From a checkpoint of a small transformer trained on Wikipedia: 4 heads of 64.
Each number is 128 + 24 x the weight over its row's rms, rounded and kept within 0 to 255. Layers, rows and columns count from 0. Numbers have three digits each. The size before them is the row's rms in percent of the matrix's.

# layer 6 MLP down, 224x896, rms 0.397, rows 0-223, columns 560-615
101:118127121173101085152149144110140136142153133110087066148154163139110111104105125117095114139111149092127117134130111166120150111119157139140158102112143129155132155204
099:132120092128130098166101124182164133146125109112159132098131105135136117144142129123120102193169113168118120161085146133170124139115100119124142110136138078157114119117
095:120112181124129146132138123125058123121119159079161158153175146136128111088118145182130174143094075098148100122101108110148128166106115150140126127120103136107067082136
101:102155117152156128164118130150143124121149127122103099142119115146131180133156111174152123107124130127141119126130147121108102131141151128120120131132104131163193084117
101:125088157116129148170133141134128130145064101138090122141147158143102163188092106103139109112132085147131100118141099147090142132167126097166083109122119122111091104117
094:131158112122129152152177187137141086102139102124131148101149152120107119107120156156081102099103121160117164104167132113093143121111113123118104149126105139165113128218
097:134142122126108113135134110113151077132181132148164121120129095157134122137102098139062078124112109156164139134122154100172160141129136164123090180145113137152108137090
097:122075104134164103134188123110145084117151142141128140100089124119139143108148125121148147127152116104150106102111138092133109103128151189102107090117146156097176109110
096:089155151147172096142083120138108099098094110118122149166146144156114172135130113097119145157119110077161144089130139164161102118119085138112146155178131130119164109153
099:125151146087153122124114141100067160133162155096129114140152102142085126153141104147127152142105168084141153127108085093102135120134144105149097144160160111131114125110
104:165147132114092149135128113144148164126129122099135128118110109140124156160097118151133120140101110137123105132109109126110145125082155122129086117188159127126106128127
098:154076083122094125113167118097158146146112152056162090171124142125149126118123161128128150114141136104090127142192101129079159134099134118137099108126131087137110105140
097:099140148078153140132143114142155124119144119117107138136158147128109138120194143158100159126126104179128149163132127132134149157076140171123139115161148114125118122123
110:143098117140109102137134126147120167128155128113125146103126112164151169108076153100155112097092125167179110135111162140153116109105132113099133155107119128128132108129
098:148134178139116116130129153073139092157164153169143141102125150107134129082154122118133128137132121151125117132119111118101125113144137159113124098122119122157116147127
098:107119154143094124146158134126113096151130165124163137138162140156152135114140096126122111134145149116099101123111134126149166129156130103127143172103102089131108147100
100:109154141096101121134112121149114176108139101102146101115150070124118124151142094145132106139084124168148166096137086163141117115147122121086092114130124112132142134124
101:155126117155122099117132152127109115182107156142189143126126108127139095091118100155175122147103106132109109127117167146098108113150156137133112129104110142109116116097
100:121103130101119169125125128155097087105142137122156159118124109127135165117107121108113121142118164174103110137186101112125133123121114136103178144151120111117101115175
102:153124091146137160162185135145139142084116142146152095158098117125125127099150093134145097119122102129146089101116142125109121165118138146142137136121107135129127118150
121:139156136174128086142147101156162127137148128132147105106102102095119123083077147143071094135156075106116124110082072146108155129089133178153145125144136123112174162178
101:125133116088118090107148117147121140122149153173169158131123107171126135171153174138179122123153140128139134107180147079113140103118078103129146143103126146161100164137
096:162112148095174147141156166124140117176143109093155151132125075088153134138096149127130126132105120154149117116168110093083128131136122136115145120132115090109165120100
098:137118121103147100135131130141117142106129095126124165150133131134096124126117129128106097104135076189135129101206144154061143124192162136106177156137142130153134105132
103:143119103129113108135120102156151159152117141111164107108110119133106131108097138154106069128123140171138131110131090084108104154155134111153158175108134146125108111089
095:141123152126146145092114080177087135164092096093129134135119089096161067169103118108084113068113119157147140154092111142116109155126120102112140128156181141119096132105
099:160155151178137130115136109145117159147124145152194154084142175101092136123083052092116137148159065157120123124108135128126118123112185111103103131136140130165131137118
105:080106167124147157139145108134156106108064107119143154133156140134130161155137182115126112106148132121102150153108116149129077106098124110113125134143124122158120140147
096:145152109100097129133085169150124104142155088134099116119092128091161124157134122186117140108156111100126120136118116194131080122144145112112093139136128109101176108164
097:134095099131141131075121122152130140142159139131101127119133109162127123105163133165136079141183111101168129085130132098126138124138143112148135127158124130134083140167
092:141125134100122080165075132149140088134100185097133116152106154112116125125104117120162150089105138132108099137143113147139115073163086140144153131142120124094140146096
101:095087095110151153078123167125089147155128135116165097155109125169137101130114103069174105120123109134117120118111136175125101139157120164117104075137136153076074133128
103:099141140143109111127127094095105136137109096080129121125121188129125137110111150087178141131114087102125154123154143160106102093136125132137143096108135134117111134087
095:113133157122107136128145169097120131107097146132149149154149106082128119135152106116131156136119093097126093138120152104127131120109122165095128144121128143143116116109
098:134164134117128126148130120139125090103159127151128186133155106133137111169185141127135098098126143091138085148120133102153107138097101077133094124141151140127160102130
102:151127145164139167161129129073117157127146149102107095106128099139113135096160150106167150094141083120123128107098165150139116148145139094135114197160119121119123159211
098:126135118146149137116122139101098097113126151166124129154171139134089095122141077096125114195084107081155174115180124111125144105115135127113166138151109090142106116164
101:105085126084148109121122094139162118070140121146147167174168132149113116138125112136145133127109121071106087104186157095108126206172128118177102141095171147149106115137
101:098147097127128120138132092174130166124110119166184118159104136141074131098112107136134141118137134151149127151123112113158201112080120148119122143131093140136119131127
106:106137128141110096130130160108127118147129101138143104173096141139132109075184132142098150154097129111156139124117080123112114153091119118094136117112150106171099129165
102:115104121128077134138144141143117112161129127124163102143105104115095116105152077134119121153140122128132131137131132118102101119138096098130161125147111166139120065128
097:097150173077111123129144130139127116174090152090143161176106164131119108141172159127141131121120138134121124191135104127103135149105133102135108168128144062112149159124
097:134120141120122145156141118103124095077093135133121107125079137130125115140118178121125148115132129144124108171125130113106122126129122115142123183138108115105124136142
097:106086146105136125156115107101132127134105155182125141111134106101136111141107110121140085123118123111111084140135106099125137143111159155132140100103094108188135107144
109:106096132106150139142124157093151206149138136107122107133143108125142168150137114110147135124135160189132126100156122139133088136126096136116104118155094128115144118102
096:123116164146158166112153135134151109091150118134157150124139068149111133089159173112167142106140152081107096130142127153111144126121130119113118162126112115114129124108
099:138082129145157096109161144134148104168104146102144144108089127145142112087153149139105135142128119125157150133116157150102133161145178111141127100131117139099136143108
103:136103115150107124134140148134085076145122099153159096097139095116076173151098135075123142125131139109111114130097120125133120140133134179123123144137183117089129107106
096:131162119129102095132093088112116091064150077137096158145135134132110157124102139072069105149135115134093125112142111139130115146117127142121046167134156117142110166144
099:169129132155163149103152142122126128148136136145108122158176091116137108143126128148113122076152172103134144148134116102136119070159098132130087132138124134136129093112
103:116133101170161107116109118156139086159135132110127138128093166143125105137104147168148084130130147134137117150108113131082107163142135163150127119138144106116129120128
101:174165123177114120157154090140118129104148148167139117116130128139143129133113132105114127153101138100129101143126099122113096127109101089164102134147143122122124134119
099:127137142104107137152078105155110141143142054134151103136119132155119110134143126106089103147132092133137116143129123153131127138133127145148136129141125111141152125175
103:109120147121102092137164112147131152109141120116104068109142101143116116165160134147158092112115163123148115121128130126164127134133111106143127149132089146125102165185
101:156142145153147146129103166117157136124160151106085174113159110128164170149142155133112077122119119112093074137111115107181145149124133132169141127112105111106126134128
097:102111161131150127139128126171131112133138128162130111156120113117122128119115146120117167155126118127097157155167157115153191174125123118140146132123139104143125105128
101:143133118157144144115154121090129133138097084145156121095140116149092130136117111168157192150108143125129146132110143071132140134154109124122082107100113136124156116114
101:155166138134128130118143137125136094132105102128122141097154129140105148136156154116152148108121132105139166118118090133111172091143167138118075092148123131116136183098
099:135098147111104085076097118139159159094130137174102079122158075129147154105148155104146122134115153108138110096145167115128128126149132114130079143089091140112138129119
091:113122118133136144129126129107127132160129108147113140075129121124108112113147049086156152147125103152142100168144145098126106087103119088136140163145159135109117138135
096:122158139134148119140157098126124126117120180162108166143121147119114147107132137138119119099127118102074144182122151166115145148125103139200091105148131120113108119100
102:115122136126142134131116123143141112133148132154135167189147105135152135130136118137125114124133119131125115118139071143083083142097177087139134115140111099150094142160
099:122212113155139124139178099164151114138157149117146147114125106143178096153149176150128099091128093112103116114134130155154105098102124140123155098128118135141124113145
094:112098089084150121131153126109120131091132096137113169145131135111135121135108136100103134097139074147161112137141149066133112127155129090107133091095133126121146074109
101:136121123151123163126131164104142186125141053141101103137148137137158149118118130104095106129166147155131128095144116138174156135127118147115134112130131146090176112178
096:086084119151163156213129130137147111131147145145157118159124064156157115157147141108139134101130123105111094125110123108098135155211122107106163118126144170112104121173
105:118121145104140167135110143117092126090125165138106143103166117146113154092116108121133120095140123125122132109110109125125130146125169085109078130128115157152145118176
098:152064120132152125169107092206145180129109139141105130079102127115119104137080090124118126114101146125133122123122120141125111133172144137112130154148111129152088123149
097:167144186115096094132093141129135105151135164088147136121090130140153130133124144129122131087135170176146119124154127117115137130104137147109087118116195087118109116094
101:145104123143122119131160102122111064166092142171119143137171147102132168110142154139104142140135136122130162150131114103117143122175140125148084158122132124141115104158
103:101092145095111093093123131121136129109162132152087155151115151120118120195093087125130141088143118146165120115149073129101097128165146129114140128126147118115113172156
100:122125134122133070113155146121108169143128159149127126107136129094117124168129128141121124103145130200119143156114113101161118146120151127140123152162095111144089089131
100:133163164051111138173112140144137119129134132120116092110140144120101143102147176151148128153103109115110135110159094093083157133120099137108140162089114113116100119159
098:136104084125145152155122113152093146132095121100104105114100163108088129100104110154102131110136122133122115138122171148131145129128116127109133172162110146142116114123
108:134147129139129162155094126112165085097143113108102142127132098108121137180151180129106163115132144153143137169104092103182120116158110165114142116121125133079108128143
103:122121130115113157182079137130121138145119136133103093103150145120116132113123149152122133117149123118132130146093116170136155081098115126124117198121135091133126080129
101:183107077146107159116203125136108139112105145162113152114145076102152108129133131079116075124159120133154143133089104147102088162127112125107178117124102115133134139124
100:103152145115112113071131101114117127113109154124115177113111141153155136125171168142131145135167151160108134107148120111101131072122142103131153092124112096113090144097
114:135130115131121114088041136118146145112096099090101111154123128143119140144122124135137121122124089114148148141148107110103121114143117124081104120074112173105170170115
098:096104145110117144106112129093106107170104152116102093132140099108163137128113113098136095124127121137131158158189140124158158153099104148121177144122113134136102138067
098:105108126124109162139179097133139120157144141130117134103128129115143131142090124152103135104168150119131202101131131108090114159156107141136118193147147147094134107137
102:121138092129146129112154116119181063119146121072129116129078132095154121151107110135122105164137121176123142137147143199139132102102133112157112154148171144132113109084
103:130118127106122134136113131129095116130134148120135118162096158117155132128097160123119137091128148144102132125129137120103131141098106147151125125099096093102156125142
101:170135099160114097161128142105095143186122144078113100117121107144138139136091096151113116116155129097178114160193130152105151143086139123161088124161133073145113128104
103:128158144118115147191114122110096127109165122093057127142102080136146142121108125123112170118129081110137120142127134108180123124131118112127155122159090130168096117081
094:142155141105161143094149104111118141061110116122145116157136105119116146122104114081125121173115156113080128122136136151136168140126131120145083122116137141100090153128
101:114136128083108118105129172112104126134133131173133124178127166174141135107161158115137106081155107145131127132133163109089097093069122139097161115158158132140114157126
099:144131148158124113120114142111146104136113097149181125137115135140111110149120122118109160144124144070144168113149161133104146129136094105139175128150124138130138144150
100:132072117147061137144122154134130173118130153156117122137126097176147091145107189081137089130164113108110121125144102160119158136120130126138116114112141109084133121103
099:120120146092146113124096083075182146106150129137146133141117143155166155090121139154142148134125122075163131115134119115151139093113131144101151137086119155127157121096
100:149097136156102144138137102115153128121140149112125106102117083140120112130086131126133123135111146130151142093133139163164165104129110105142119084119112115096147126196
101:083159125127103155139158149114183147140174128123147134141124173109140131161123154164151110119151142126118140176140170154149108093084092154104139122142118118163139136174
103:175114124135116123143167129140095136087144138155080149102156173197128146093146099138157177142144118146150137090161083132118120125126104130124122121103131157112158136138
100:126128153129132129146130115124119114154128126185108099132112185107109109136111131130107103158129122117138128151138146127133119148097136119127145117139109152137108125084
100:108158138157143119100146106122093124105125146171129135126189138099117122160150077132147073131131176142168129150115127124133089155114124106099113110162145121127109107183
102:137097120182156124124130141105112166072098105135138136124115107105147146084134142100123153137119112103117120082151122100100125085169152111142081125133136099107128117141
095:111096089163127118114071128153143118152134108121082126116120145162170128163115132151105142134169140087134127105112147141133091077139129089177130042124113148135101146146
098:096125146165113132129125170141119197122081116109135093151139138158125127138124160109076140147157137141090141146154132139150157084128189148152089070124167139122155153122
102:120161130092115109121071121122122190112132124149123113140155122135125187162150090133113151143131180159131123125122167129106164120106091133099150102155105136111147146117
097:134123135088166117153155122095163116146144120138127136094107134087133137150127088116143163132152099157104173141111124120120161110139154065104131140124132165135120125146
100:115094155138139142132093142135153144165161192139148147137135104099091102140162123139131117125115162097123106203108100066172096077122132138155149122158108083134112138143
102:116145120124153157127107138118083086095147105108124145138124166090087102127141085137144116118163132132160169150111185085165156144122175166144126156129121137156153114140
101:147124175152137119082118104114134121142091152153143109127103155149140121123142146119151126137094120094096117169108106106160154149147144181186138164108103129138151134164
095:141170116120127138142120141172124092138112091122137148178124115155144144130188122101105075172136118136134094137140127121147113109104136119132133107072120157127157134128
096:139128120084133123128108099124125169126122170142112124132146092122153163121128145145160175146169128136151111144153092116197159130127094113162158129137147111128135123185
095:144160138135160190100160160132100154140103097131130130138140107101140121128134127127130108160154123189137103148135155107137156127117120163133103099103159137087169112086
100:135109129159146126101116148172128121105123090100089167109130139114123113096117134158170147127111122142126111099113092123156135121158122096182127161173111110144127167169
102:136117123121126143128169123160150114108128130096092178157122168097157109125121129090135173133149130141113131118122145162117136141103152157112154145126125131113152147096
100:144142140124121148159099113131106094109149113145106143113140102130098122141140142149102123154158115123111129118172111096105099114135103133131145148094087153163141107108
099:173136107112126134112117138141155168128136157143152120106094146138105152096139169122125102126172084127126155122130148082138141145150165132140120106102127146172116113145
098:104107131198116124135146123125139149163165126141128097124120119136114092067155122123116135104105143127141101127062076148148151145136139127083126127086115178113084130114
101:141128098069156139143121157146112189194109146121129135094099154113228149126123145147131129127141154132090145071060141124101125105113167101140150128111112155129092108134
097:117097103160118133096135144113140180139133125137133105121150102158095148158119113174154149132105128135104160168097103138100149183147140107137139140088140161149160090111
105:109116098159087136103124158158142179131147125085124120154110100113136119101121138134151111125126148143147103129142132106101117182139131171083088159121115149111128126125
102:098141112095184128098160131114187115155135121130088144150129130123148166169066132158140153111126135137178142115107126137155090114098141120150106133127133106147107170156
101:129114141141120136139125137142136118169173100174123095135122123113138146107151146135147127129136130149141128088138084098138121130118176111124079110132134118145134102170
099:172130117135112093122147112122130122134166133148127120110120149106142132099165131123162099160155139144123115116161110153175112129094114137080103166153154162155135148172
100:104116128111116116105099126127154126100141144123088140097107083156136115100143113134134122111100168128125139134145154120156143137093126114134087147108122132097122127109
098:130131123109123121069104137127125164140134134120167117118165139103128128112105116095077167140080127081137118089123116104154109104089135155067093090149176110162173144129
104:109084136094177082144150116112095091119145128088179155131116089112174106154152121152118158157168147110123131161122155116095111143131113172148091076125127164137141128134
096:137151133101140107178158119147118116136158098113133156141147179148088085118105170109098127098151050147131150111136156128128122125125118123147135110107158092120152106121
104:116103109153131120144103105080100174115117119098102128164144109118128130127154141115129105140155132109135111100123144135140133092130151106117130113090108159091139096145
102:157100089135119138148101141128128126108112154153159098161131134109105114126146101125075154114131124173094122125145103151091118149102136137141112100121115060122131152111
100:165127145128118139147198060109134088151120120188145106145129164098143181156139125123168129133116113116146164091130102128132138125113114116151120110131133142142114134095
099:115172144125110106131088111165126122154129116102135074128186156102138122107115097121131107097169118120140100105124124088097109108178118125131117127161104167164121094124
098:131062114159121163202144116150112118139126094110101150119117120148104081151116109140142119147136148139142142128109115152134119126135118133091140162103120139158164105163
097:113161132120161141137100124123053126122126108134092115103135097109149130113135123134153075156132165141134153121127170141108108129098117125121155130164123135118114172105
098:132158155104114114101120127117145133139141130134151127065137140132101162135104107146123155119109141134104092158119157099105107089174111156084098120130138112138122153138
100:116114094158127136133102148103107128141128113167089158164103143107138133158139116158104114078135153111148117127128109132092132154095129114146175112121117110104121159132
103:102140164174136163175160093132136120154140175168116079100129105110132153180112133129115111172141129126107108094106153113166118130123077114128139116143131134120167120118
098:146121134097097118103128143114121112120115109155110140172106130107177109119105144099116156107133182118122152116120104129137110137107119160121129149128126120083134147139
100:132120159108112096116106114085121129116124157130122086178145142123191110129133104113118140162119136118101109076135142086115152130140122115141131159149115096120106130144
093:159138092119156137070148087126119144117134126112112138118114115157077131112116142124111116128141115089151127109115130120143151147121141101135137108150075180118145121106
098:130135123158134145123146115125139140158174138111131182165140097112134143165145120104156098147151131141101132127151124115119109133129111129159191089122158101133146159097
098:130189154123127157130114094148146158102143109121118109129137120117102130133138100127155101142134145104058151126145116137108102144116110123127163139124151095127119131177
096:129162130078154141158149116173131089110133143178128135130126091143125157152100166136107157094141105135175141117142151180158113098127082132178134089122163134127135098141
095:124117141121115138117101137126134128118105126156164093111161087131121105083120121156108113130129172107125139119101121152145137106139106125118162133158143124127072122112
102:142123129134116139152140151150140102120119096126132156125127133119133151092081158133153142107150133144115089115109173133145130099146117151114100122140133137163148128104
098:111110087140143107187084132101132146156096138157109129040059127157159138122112123165118127177124143130185162122163104132177133127162108134155131173111123098143152162071
103:127174116132117123163116156126109140108104154136148118128124115134138082139093119096089119140131105185146123161135096177141112108102083145112135134155115153181118109086
103:155135179124137106116107099089164116114114138105134125131094174104107103123170067122149117126155159170131131130133136123111144136112151090146121144167136113107124125159
095:077102128152150079149123135116136107103153139109141133159106136113127124119131115126137184124102176124121147122119122163146163116127132173133130068131196157122127138112
098:121129135128137073126094142099110093120117142156166154118107112170088098104137108133151099170151102111124123131152145081117128163097144071141129124117106156100093118148
099:142081115158116152115131139132135075134147116130139127123106136149188159140185125149137130120130138097154116166133108128131122178149142180110154072146161133131109096091
102:136134122129145148106131139129156103123114163129099112127116174119072125153153130146130084120110066143124118121094109144151102138124139117155105102131142119134197128124
095:188125107163136163111121144124092111156141147163138165138132096102134181106152140143126130136089124084123091112080122100137115116120150127111130126145086124115161134134
099:116137126128092111098134120158147165159111125135122120142091094108108114112123141102099109122100145125172118098159108145150142087097145150104170134142131193166147108109
095:135133136092122098080129105143177147087054111112103166137121128149135138138112169147145116108147106176126134113125128169112167152132118128129114152153125138170083113126
098:115108147124146154103121118137124116145135102142117148141105100183135114102176113133136143111130164065099152134143156153099105127111168176139161149121129175112087128158
098:147161154107109102105136134101122126118143145120127141135111096124152130130156082084138164137116100149136179095098136120121116126115140112135089170090154134070107143126
100:154112158126094156067101137141137102102137127139143115127135113117137162102147116121121091134143124104122134134139154138140145081118133108114159130122138111158156146110
102:123120098083140107113161146127111102111110126104111163132110140099168113140107106112148130202149146171110132133109146113122098128117161167149123093154105158100079163112
094:152122126109122124122111098117139114135130114117155129143105126155111190097181124148142131092110150105118106117171103135111137120148201066119141133118134124126155149163
099:161123126157144154104148131121103143084135090157130135081149079108096097103136087127110107085168139156131123117141148136114112113140127153139120107111131125123111114133
095:121134108096103140121169081161136030121111128118129144121090144139085122139173120137115134139148100103109105144141123139094132126162136141122115132153119095167115088113
102:126127146119099121114152137116106132103127111111134136122127105106145119107092174129126104140102118158137133116146141145108119120139125115120137095138150133158114114123
100:121150115155150090076115150139113116168145125120170119086099121129119142154103194156089129125107140113090165157154121055097154109155103135103137114082120154120116114163
102:126107152123142122102159146112116123108082110096127158096154124143137152133109159147128175114094119122096146085137130142120127104118068130079175092131151163192129135107
099:105147155132131144135113123120137122153126154153191134134117134100156157154114144174148149117122135171109110153128145102107145108145166123107129129163128131099116143133
101:102129085096105132146090131099115110161126093140117104146128097131129116149143135095117164131101134141157142179112120138132150180104080130136108129125119122093143116088
101:126107102136126135131133128125154146140128125098144120159140134102170121174191129196122157113146142093115150121099138144120112113156122122143155139127130106156099134147
093:129133100127126133147104120082164139134095127149158114150162119179117136143121234125139118124148126111147162113159120068103154073114115130141118105185112149112097088088
098:124129143138127135124075153111116134154105132166140145146135128156109102174112112117136167163119120140132127142143141146177156140132124088170165114144093137111127160123
095:104169073140105098135069119116103153160134146138153152123104138119076108134143105147136142120101133152122099096131111126092144071114157110126129136147120113132079149094
098:189103143134163143132119159147133159125153105117134124135096125161128141115145131106146147150064134127110117122099106144094083095166136094118179128099116073138128146132
100:102131134135149106124162119101119099093119133085098099111126148128131168131124132101109120105061150079127131145151136132106162119111130117122089115145138139119136154112
099:129118123111140109148121107121139077164146102150117101121108156144099158096125137154149109064121158106074161121047148104132124155141125141096098135104134123119126162096
096:151170110119138132134159158138133121115108145089128126135145157116124142160101107113092185129116143118130124105106109175164108115126128144116131125095164117124109109073
097:107152118134143118113168166128125151140131114122132129142151140163086111144150121102220184166122107159124123098154089106148138166116172147117156150128125150118148117077
098:111126179070147112088138190068127085118141163112114114109144141097126097112140089135172085109084104156115144154131139103137153117156154185127117139105159142144162169084
101:136102126136111166143093125114135123104111123094113131096170092112138146127131071152146143170134129143159092123174125106172138140093124114155138122150103113099139150147
104:128098130154125097130141147112126141072102097185100121138135135131132088100145131113112171139135108115162143139128113125144130138146119105154130101116159108156154140143
103:115152141152125120101126108149114138113132157149136113109150157119102144096082126153157111122107121134118126143140137118150130186115110134143163154110102120098147154082
100:162115129128139174135165142126101153134109131110071099127147161150120126121117176099101137128168101149116137095117083113138137122167131178132146129119120155142150131114
094:153151118161153139116148138157133147114145107116145137142169110118136124087122107121140126102126127106134125131129156135096120120101161119119118150108147141124168124101
099:136106118125110139135135085133186138116166148135152096151132091145099158071144133132184100126130152111065107115124102168121155123119142150127113134112123117122145139133
098:134146131089121151095098169140118150124120116131113148115178108162106093139108113125097193114132100161116128089125142118172098124133133103091137104106084164132130139101
100:170155135133126095117145151162108134090119126096114111149127116120137138121128119161120149112107084137194111107110152159119143120157139138177128123115156127091149103146
097:101125144134147187149132143137161140111133079138165115110095161119153099108133089123119133155145144157124124113114138102137149074085094184128174099113156149095069121139
101:149127104105142143189173104093106156101107147136162136119087165117106139128088122100156115147136072097135124137133118147178142158165099136121108148122155120119170152029
095:116120107120099160112138084143108114147159153116153110108118112098135161140146134134136157138185164159118116115119135143116131130096172113112171134114127102167178114109
097:136113181141099155115107108107149151114169132138116148150127134144142172156149165115076139098120073134128102126074116107150135169156161129146132129154114108168151087048
100:057131165092143136081123110110104171096115110092098166098108182094142064113119119135199101115127172104122121073113113119132144144090132144093136117114130149135125132116
101:117120130094133077131073114141133095136181135155095158064109130130114126120104124135144155120108104128084112159147154096126185116132148090123095133158123109108099144208
099:163127152106118106185152160116124160152109126150092119132103184166133120123171102145137162175114123113112172156117154130106105145131148110105134130125116133154125114093
102:146122108116148162107130149154144129114110150079102135121136116132110094124128119152111112146172118111130094123083153120132113124150109120108104166142122142106154140146
102:102164078104159138112085126133128147090138146133129113116084093141119108113079149106150114109128153144141156134138145156117142127090142098116149078122161106123115154105
102:077136179126111122102136156113119149143111157131159152091139115133133071088140116117130156085158130135128144127142140185177100152117122104126139145120132169115083111112
104:124147092132121159146113116068143095137105127095110104109115148157127130138136180091119123130115170168123139163117130128147117144151144148099098123100132154125126131153
099:141127130143125156111102136121144145105146117129118120155135131147111119142119112157120137092129133166103122136096171137158083137155129151141125137156164103122152118116
099:104146122169119102172097129128126146122101041154146125122115148117139108084108155119162166146090146115129148131151101091139116148177151162144146122104130137157144119136
096:139137071168123129148152135160095110149136109129150146114133126123138140166138115141118143171104103180098154134074116131116134104114151117139122156127141141126116115159
097:119146147113119126100102157103139091125120120068175163108113146127159123116107136154062102110129133126116145122122126163110134103129120189105085158122134147092169160090
095:137095117120135142117098142173078153147147146133116146162151163134145149090118099137133155123133143128137118168149147132142107157115133132168152128127150165140116117124
096:134121117124133145097119110108153122132112104087129124123141114137115095154094136142099135164125112118116146133183148130144103156092118120130165135122110157147173148122
098:160116126149125122131139120144117167116106136124088144104126126125120108141123133109114100150088118150131150151068114166148137142142117119168094101130151092064134129206
100:106109153149146135181112098113112123106141150090179112121130180145156157125122114109178109142130100155132131119102105108191115121112149137097105134115072114138161120100
102:176162090139123160077126153136127129119094104109110136136141155148133115114167122100083161131091113121133118144119132163158105133165104195102160106117125118161140154143
099:145112097118102107113142104164115131139128132116112154145138158151147126142090113141160166097145137083144125193031117179148126111115148139119145106141104118085136127110
097:129142163096097145103153155154118098101130139125128092084164139126093127132105124142139138122096164119144133181122126158104090084150087145108060136102135133149131116148
101:110158120166113058128129128135116133174119119095090106124096127102128115100093112114105166093080129091156123111126132100137125144114153166122136101141100122077184093069
097:106129174110137119115123133138163106123131175137165087122122107136139131096116124117143103142105142097115120123147094138126115144142101186108123113110141113178138119065
103:117149118126147106102135064109128151144149186134091149099111131137098130179097117119113143122123088172130130129089104173124136106169106106094158144116110181110148139159
092:121131129152126154142137121109122112150070124135107093146140131114112132123150112151122095131104088135146101078127195120145135116101118121102140146155139130122137118163
097:112147125099131135166115143164117156142154137122136086153114083134127100116158117166113068143109106061129104160098104178124103121142105151162131110094124122128135123134
095:121115113124132125090177110111114148141157123167151160085127166129157182090118126154109125184121133095131105118128162167135116131159094146157090130119150166144126125150
103:111160108194100139105111140103146093167096118175144142095125108138162125146135141107130120158144129154112162108112121125122130111097138102091114110170111144139170153172
109:159150111155128124126127138111125128131103106117150129105150146128147112144121108088143125122084127166131143141135181125112152155115114112130149120127163106141116138096
103:130138103131093112145111144112128138098139157152125133097126153137114159124104105116089144132097142116123135124104131127121120135156146098087136143126108142067134146089
102:110145087145095144125130112173117082134178105127082146098102141139133156131137176114133153100119137142126138181165148133102146122143131124106113088137107131117088140177
099:085141143146125111142111135120164153138107090129121124119116135085148122139150132145158160152128157078097136149131111152158115143089129126146109147102136159170156107075
104:102137116113142110131129158152132118102133131128130154131125122119156096158134153158088119112140178116122146130128138111105120165124136073136120156123175122111137115098
098:113144192147145124127124138167169129136153143102106126142131161120129102152141117130149136113105165102126109128127128113104124116132084128122114131160125103145129178152
098:127138151123115176151103137132119146138140105142094098093120161126136122102116151136098121145168119123126120147132133141126120164218147083190130160090110120136135131165
102:116105153130103109086129154111111138092130110157103098117153110122140114124086127117167129126151101132136121124124134133129133158118112140152105105089141101083127124121
101:140169119130126129160164155127112117167133106121127136111110124125133091141117148131100097122116133059137125143133131134106121135130121134112129132094124126149122093105
099:160111130157132139140167122166124116106142105117143136133103119117099094106133111134074140136130139112122107103113149172132147107139100146170149163157073118155125101119
098:146128120112135072165152114124130131138126137134132117163117170111117099150134122157133147149142128127187134120125158135159147110095131099124172136113152080138118129167
096:165107108115127097116131095093151173141175150108142115136089176150079103127140142104085081176141135054099125143117173103097150132102124154092124122132124151119151123127
158:140158111104151178127085136116135149140078114121131132172223141116158116174144106101139064123113127184118132109116130117123120109129134111104207109118111087150130131131
104:142116113146115128090125130167090089132146162114116120097130159112113120109186120105139168111130128116106146134140143090102129124144125110158137178129139139151110177111
100:111097108126120169123113095106128131128122189114114134142133157046105133180127136128113137113125157112155113132153117118136130155122082099182137111140154090118127163160
103:114122131127149112109154129104123158072114099089146144153110114149129139127095102083109092142103179128119108090167165170135112138173147142148098110097133105085114093149
100:117128128165146108110102124145109103148058149171130121192169137061105151121129172134168138095113156144113127087128147122125123113133087119135127150118123122101127134091